config = dict(
    vocab_size=8192,
    hidden_act='swiglu',
    rope_theta=10000.0,
    bias='qkv',
    tie_word_embeddings=False,
    init_std_o=0.0424,
    init_std_down=0.0488,
    optimizer='muon_variant',
    lr_head=0.00744,
    max_grad_norm=2.0,
    decay_shape='cos',
    batch_tokens=65536,
    max_seq_len=512,
    doc_mask=True,
)
Each number is 50 + 15 x the weight over its row's rms, rounded and kept within 0 to 99. Layers, rows and columns count from 0. The size before them is the row's rms in percent of the matrix's.

# down: layer 7 MLP down (transposed), 704x256, rms 0.0488, rows 350-358, columns 128-255
# gate: layer 7 MLP gate, 704x256, rms 0.0475, rows 351-358, columns 128-255
# up: layer 7 MLP up, 704x256, rms 0.0498, rows 351-358, columns 128-255
down350 096:29 34 14 44 74 32 77 42 42 25 24 45 51 49 53 40 26 52 73 73 31 38 46 48 66 39 50 69 54 59 50 48 26 40 75 42 79 49 32 27 36 40 42 34 37 34 36 69 75 22 25 44 70 86 69 29 34 34 59 71 57 55 69 50 29 44 57 57 58 35 43 34 51 53 69 45 33 27 31 36 52 70 50 32 60 33 50 41 64 27 34 47 71 58 49 55 63 30 79 61 56 42 69 58 65 38 52 33 36 40 35 30 50 31 52 67 58 72 42 55 31 08 72 37 37 53 32 56
gate351 097:32 65 43 40 42 35 27 47 42 44 72 40 33 40 49 71 42 23 57 33 52 65 42 29 52 26 44 71 48 58 45 59 20 41 52 60 43 48 52 33 59 76 36 79 49 35 52 57 57 68 74 61 30 36 61 65 67 72 52 52 42 43 51 37 61 89 70 31 64 73 53 45 25 49 34 54 58 56 37 58 47 53 64 62 48 66 42 45 70 60 63 59 52 43 54 58 32 30 33 36 65 48 40 47 38 84 68 42 52 37 49 64 42 31 51 24 45 73 41 69 65 57 71 20 54 48 52 44
up351 092:28 50 48 34 66 34 50 29 52 38 80 35 53 49 45 51 71 69 70 62 29 43 55 75 39 72 50 55 40 36 40 47 53 39 67 34 93 68 47 23 39 66 47 54 37 59 36 41 48 71 30 74 68 56 62 54 43 34 66 47 39 58 63 65 60 25 53 47 06 55 54 34 69 33 38 65 65 69 38 61 38 54 36 80 12 33 37 30 34 70 55 50 50 63 56 60 31 55 49 45 58 66 34 64 53 39 56 59 59 44 34 81 63 45 63 41 48 36 54 67 33 37 61 60 45 82 56 49
down351 091:43 48 17 66 59 34 52 72 38 72 39 59 34 15 42 55 30 60 60 25 68 46 64 42 81 25 53 21 67 69 53 56 21 55 28 76 58 55 53 62 64 44 54 44 31 56 53 49 28 34 62 24 42 59 59 43 63 73 47 43 46 57 29 41 48 55 53 27 67 49 57 37 25 55 49 26 37 39 53 50 57 54 51 33 78 76 43 33 54 48 53 56 49 42 49 63 50 39 66 58 66 10 63 40 17 84 50 53 72 45 38 55 41 61 32 43 21 79 65 41 55 61 43 41 52 43 49 11
gate352 098:29 60 47 75 45 49 70 60 67 50 75 53 40 67 79 63 51 52 51 55 31 48 77 63 78 32 34 58 36 67 46 34 35 37 61 60 72 69 54 36 49 60 36 46 65 57 70 58 53 32 65 54 50 65 28 60 41 50 49 86 71 55 48 42 72 42 51 48 72 46 39 62 47 45 78 62 39 66 67 27 69 67 52 49 59 57 32 80 29 29 47 44 70 72 22 48 46 34 76 63 47 40 62 58 49 56 74 49 40 46 40 43 66 45 52 40 58 49 60 40 28 62 53 27 53 74 40 43
up352 095:52 56 45 53 52 52 74 50 43 26 26 74 56 25 38 53 58 19 39 44 81 47 54 30 48 65 65 76 44 76 71 45 62 44 64 51 51 39 57 58 65 62 31 34 65 15 43 53 42 86 49 61 51 46 49 55 43 52 32 12 40 61 47 55 45 63 60 48 45 43 63 66 54 49 45 52 36 68 50 57 52 52 42 65 49 59 38 27 59 64 49 18 26 53 46 25 39 60 54 25 61 84 48 57 52 81 55 49 39 28 53 28 33 73 42 70 67 52 36 38 57 56 44 42 19 60 64 53
down352 095:46 55 71 53 46 58 42 70 45 52 48 40 55 57 41 46 50 54 69 40 23 59 44 53 54 34 42 45 81 68 37 71 58 62 57 47 46 49 56 19 13 23 39 60 35 48 28 55 63 28 45 42 64 59 56 34 61 49 76 24 36 57 56 64 46 64 69 27 42 48 51 63 68 58 53 44 52 40 54 46 60 51 58 45 32 21 49 79 41 67 40 66 47 52 31 29 43 89 26 65 57 56 57 76 37 61 54 49 61 63 36 52 31 74 45 62 42 48 42 55 44 43 41 74 70 36 77 28
gate353 107:54 68 36 51 36 38 39 40 54 75 81 51 54 43 79 51 44 64 48 71 66 60 65 65 41 50 69 51 88 36 29 29 50 51 55 39 73 53 43 51 46 48 42 31 51 54 66 70 52 49 64 34 37 47 46 59 27 48 51 61 50 90 61 43 71 45 54 43 67 66 68 51 72 71 54 57 56 15 47 58 80 47 29 55 21 64 64 50 65 33 30 44 52 19 51 44 48 33 55 81 51 44 71 88 64 43 56 51 46 63 24 42 30 38 37 92 21 48 48 52 32 54 59 61 58 57 57 50
up353 094:55 36 43 67 24 64 33 43 43 66 85 28 40 54 44 24 57 37 55 57 17 46 32 65 56 60 54 60 75 64 63 57 43 46 77 28 08 71 44 63 37 49 52 58 16 46 61 57 36 44 64 35 74 54 36 41 58 58 20 54 18 55 53 49 71 30 45 18 54 37 58 38 83 48 17 75 55 75 58 41 52 52 21 26 34 48 31 68 33 36 41 47 58 48 46 20 48 53 51 60 53 44 52 54 77 70 68 41 32 58 56 44 33 31 35 49 64 40 51 49 56 55 03 64 34 38 54 76
down353 099:54 48 87 32 54 43 29 60 48 23 32 75 52 43 33 46 44 09 61 37 17 46 47 55 59 59 68 37 36 53 50 59 48 47 20 62 33 22 43 26 63 59 24 76 67 45 62 65 32 37 52 83 50 55 46 49 49 53 38 39 30 60 19 76 39 65 64 53 64 45 57 45 45 74 62 40 44 57 67 60 49 32 69 66 36 34 43 59 30 74 46 51 54 39 47 49 14 54 62 49 76 36 29 38 26 37 74 66 59 59 51 42 70 57 73 40 85 50 69 55 76 70 55 20 34 38 68 26
gate354 100:53 36 46 50 42 72 57 72 46 39 32 45 79 55 74 47 44 68 47 38 39 52 47 37 53 48 51 67 79 56 57 57 65 74 48 59 76 46 19 40 64 58 29 22 43 61 54 68 51 42 65 51 49 45 36 45 39 65 65 64 52 66 26 43 35 46 53 21 54 42 14 48 25 69 29 54 48 66 45 29 59 41 47 38 29 45 24 66 39 34 69 08 56 57 48 41 88 44 45 40 59 41 69 81 61 59 40 46 44 51 21 52 67 45 47 40 76 66 60 45 76 55 75 56 49 42 47 36
up354 115:72 46 21 46 38 86 26 33 46 64 45 64 63 57 65 43 58 59 20 46 75 45 43 46 87 50 67 41 45 47 45 23 58 38 65 53 84 74 44 50 60 47 22 48 42 81 12 61 68 50 69 56 43 58 49 60 36 57 36 64 28 48 70 35 26 30 52 16 29 39 53 43 66 62 34 32 63 37 29 55 56 79 46 43 63 47 38 62 43 59 59 75 37 47 62 37 61 78 39 71 55 58 64 60 52 54 51 66 37 68 58 76 36 43 39 31 58 50 59 51 31 84 65 44 76 52 51 52
down354 109:58 64 71 44 55 65 40 46 39 81 56 57 68 51 48 25 52 89 35 64 62 49 68 59 68 39 59 57 49 44 36 54 57 42 46 45 41 78 13 48 91 58 49 46 39 52 27 51 57 58 55 76 40 58 62 60 52 69 25 49 44 20 62 41 28 29 45 42 54 51 83 41 61 59 57 72 37 38 59 42 59 72 42 60 53 60 54 50 34 51 31 69 44 61 49 31 48 39 44 33 34 49 48 40 29 37 45 54 31 48 45 64 59 65 55 35 43 31 49 44 34 58 65 37 56 44 40 44
gate355 099:38 50 59 37 55 63 54 60 95 82 55 46 69 66 58 77 58 50 38 44 40 62 62 63 51 48 29 50 60 37 40 37 58 52 18 44 39 79 32 59 67 28 37 60 45 77 76 56 65 50 69 33 76 61 64 34 78 72 70 70 55 50 36 30 38 32 54 39 42 37 46 42 24 62 40 64 44 66 51 54 63 62 65 28 23 72 21 35 44 34 59 34 41 68 46 21 48 69 55 55 64 37 46 62 35 54 26 75 47 73 36 14 57 55 35 51 35 41 59 44 41 40 36 66 61 52 41 55
up355 104:47 51 52 96 63 60 65 36 51 61 37 47 39 37 46 60 67 41 53 61 77 58 71 84 61 81 43 41 56 47 61 66 37 43 55 40 79 04 32 68 32 38 33 58 50 53 56 39 49 39 35 69 50 38 60 42 28 76 58 15 31 53 59 46 45 39 29 35 33 73 57 58 47 59 50 44 42 45 65 52 50 29 59 41 64 59 40 44 47 47 60 52 62 50 61 31 58 55 81 34 37 67 50 46 24 48 80 65 40 59 32 49 50 54 61 54 74 52 62 53 41 16 56 51 65 68 41 26
down355 110:39 64 50 60 44 35 66 28 61 49 47 49 43 56 54 45 38 46 60 47 49 70 58 69 74 85 56 65 35 62 42 64 48 53 63 33 65 15 70 39 35 52 54 85 40 22 46 62 47 36 41 61 39 42 49 76 69 39 62 59 35 46 42 63 50 48 34 34 33 70 71 84 67 37 69 20 47 49 53 49 38 37 22 27 72 48 46 53 60 44 62 67 99 36 46 41 40 42 70 61 61 55 65 54 39 26 41 43 50 56 48 49 31 44 58 76 61 63 56 43 53 33 52 64 34 45 82 26
gate356 105:42 25 37 53 67 62 46 29 67 53 35 36 59 57 54 66 41 46 41 74 53 51 27 63 68 58 46 38 36 42 53 43 63 54 35 45 60 37 67 63 53 58 47 77 49 60 60 41 45 53 51 32 44 40 37 68 47 30 56 59 60 43 58 61 43 61 53 52 31 80 50 31 45 63 44 26 41 75 43 58 74 28 81 36 49 26 32 30 69 48 64 37 62 54 37 52 40 34 53 36 31 59 40 34 57 42 35 57 37 60 60 56 43 44 44 26 45 55 49 69 44 75 36 56 32 47 25 49
up356 104:28 55 39 45 64 59 69 75 53 41 17 83 38 56 36 62 39 30 76 59 45 64 46 54 53 59 37 40 53 58 53 67 68 50 58 47 59 52 42 74 37 53 60 47 58 46 36 43 63 45 37 61 60 50 59 53 48 52 59 33 23 83 55 28 59 58 25 65 73 47 51 59 37 34 51 58 50 67 45 75 26 50 31 70 34 56 45 31 53 44 50 57 43 57 25 43 58 34 44 47 47 52 43 62 59 67 24 67 41 34 68 68 30 40 64 44 41 43 22 38 22 55 62 36 34 54 41 63
down356 107:46 60 52 70 47 36 65 32 47 42 39 31 44 52 50 78 62 43 73 74 44 24 40 33 52 38 39 62 16 46 48 26 14 37 76 53 23 63 42 29 36 53 51 53 70 39 36 30 49 64 65 46 50 71 62 49 24 61 27 43 37 50 47 55 39 17 28 56 61 38 26 30 55 41 63 39 52 08 65 66 47 79 64 45 51 74 60 69 61 67 74 47 63 39 60 65 67 42 49 57 42 33 66 51 44 65 41 25 41 70 44 29 36 58 48 39 51 16 38 59 53 28 49 56 62 50 63 32
gate357 098:66 26 38 28 65 61 48 65 94 41 24 37 56 78 71 53 61 44 33 65 38 59 32 43 62 46 44 59 38 41 24 48 48 69 59 43 56 72 68 62 36 28 80 28 39 41 61 36 60 66 23 72 62 23 61 32 49 42 46 61 49 27 81 64 33 39 54 49 71 68 30 27 47 60 29 60 62 69 58 47 22 34 55 43 42 56 66 81 44 52 79 22 44 47 44 46 37 49 30 25 68 50 57 56 29 41 47 36 49 30 60 51 50 30 33 66 62 27 57 23 32 55 54 43 29 45 63 34
up357 111:71 61 27 71 33 16 47 44 58 67 55 35 79 55 63 68 28 53 57 32 66 52 24 37 56 25 46 32 36 34 34 49 31 47 70 37 01 32 57 46 52 67 54 50 88 58 59 59 83 57 29 45 76 50 66 60 44 51 55 43 77 57 71 79 44 65 50 49 50 50 54 47 53 53 55 41 50 42 34 31 60 32 48 79 47 55 43 54 49 59 50 62 47 67 50 50 50 37 60 33 50 45 63 52 60 55 46 31 55 45 30 41 41 49 45 59 60 28 41 20 48 42 43 62 38 71 42 35
down357 110:48 62 42 52 60 41 27 61 67 46 63 30 67 56 62 52 81 36 78 72 39 85 22 35 73 51 56 80 46 68 53 50 52 39 53 68 35 38 56 39 40 20 45 18 67 62 56 68 49 38 00 53 71 60 49 26 46 63 34 68 88 39 52 63 59 41 55 41 49 58 68 28 50 44 49 45 40 43 77 30 32 43 56 44 49 76 48 52 61 43 47 37 58 46 32 50 47 41 48 56 41 52 37 42 39 50 53 09 52 68 29 54 60 50 57 46 37 46 65 28 37 41 44 47 52 64 43 52
gate358 105:41 36 18 55 33 28 58 40 46 72 79 38 31 49 73 72 39 88 77 62 52 27 44 62 71 60 61 42 63 59 45 63 59 71 49 51 42 84 42 61 30 48 48 85 83 64 55 40 16 25 66 47 56 55 41 80 61 65 59 66 63 41 49 25 53 52 55 61 50 68 51 89 55 74 34 64 60 54 45 52 77 47 44 42 69 59 58 63 32 37 46 52 64 61 26 49 74 56 45 60 57 67 40 30 44 56 34 41 57 39 23 41 62 34 65 57 80 28 60 38 45 62 50 44 50 48 13 44
up358 097:57 46 49 40 60 51 41 56 45 86 51 25 35 40 52 36 46 76 62 70 49 74 76 25 40 55 33 16 18 49 40 40 66 40 55 48 42 46 65 42 54 63 24 54 74 38 62 88 49 68 78 37 46 46 38 32 52 46 36 70 49 57 74 56 72 18 60 63 76 76 48 34 32 64 44 58 83 20 65 52 45 63 71 60 75 51 49 68 66 45 38 43 61 43 38 78 44 22 33 43 58 46 39 58 16 52 80 64 72 49 39 50 82 52 52 47 50 74 47 67 53 20 40 48 35 60 32 56
down358 102:45 74 61 30 42 08 61 18 31 64 78 43 63 42 49 58 27 67 41 75 44 71 60 29 45 54 64 20 34 26 58 67 49 39 27 39 64 64 42 57 56 56 56 28 84 50 60 31 79 45 42 42 46 68 57 52 74 52 42 48 79 33 54 63 54 24 65 52 24 25 57 54 52 46 52 54 27 46 80 39 27 57 47 36 47 78 49 38 36 35 52 43 42 50 44 52 61 57 36 61 64 75 46 40 66 44 19 61 45 52 61 68 70 67 38 51 47 28 54 45 34 41 41 46 49 48 59 48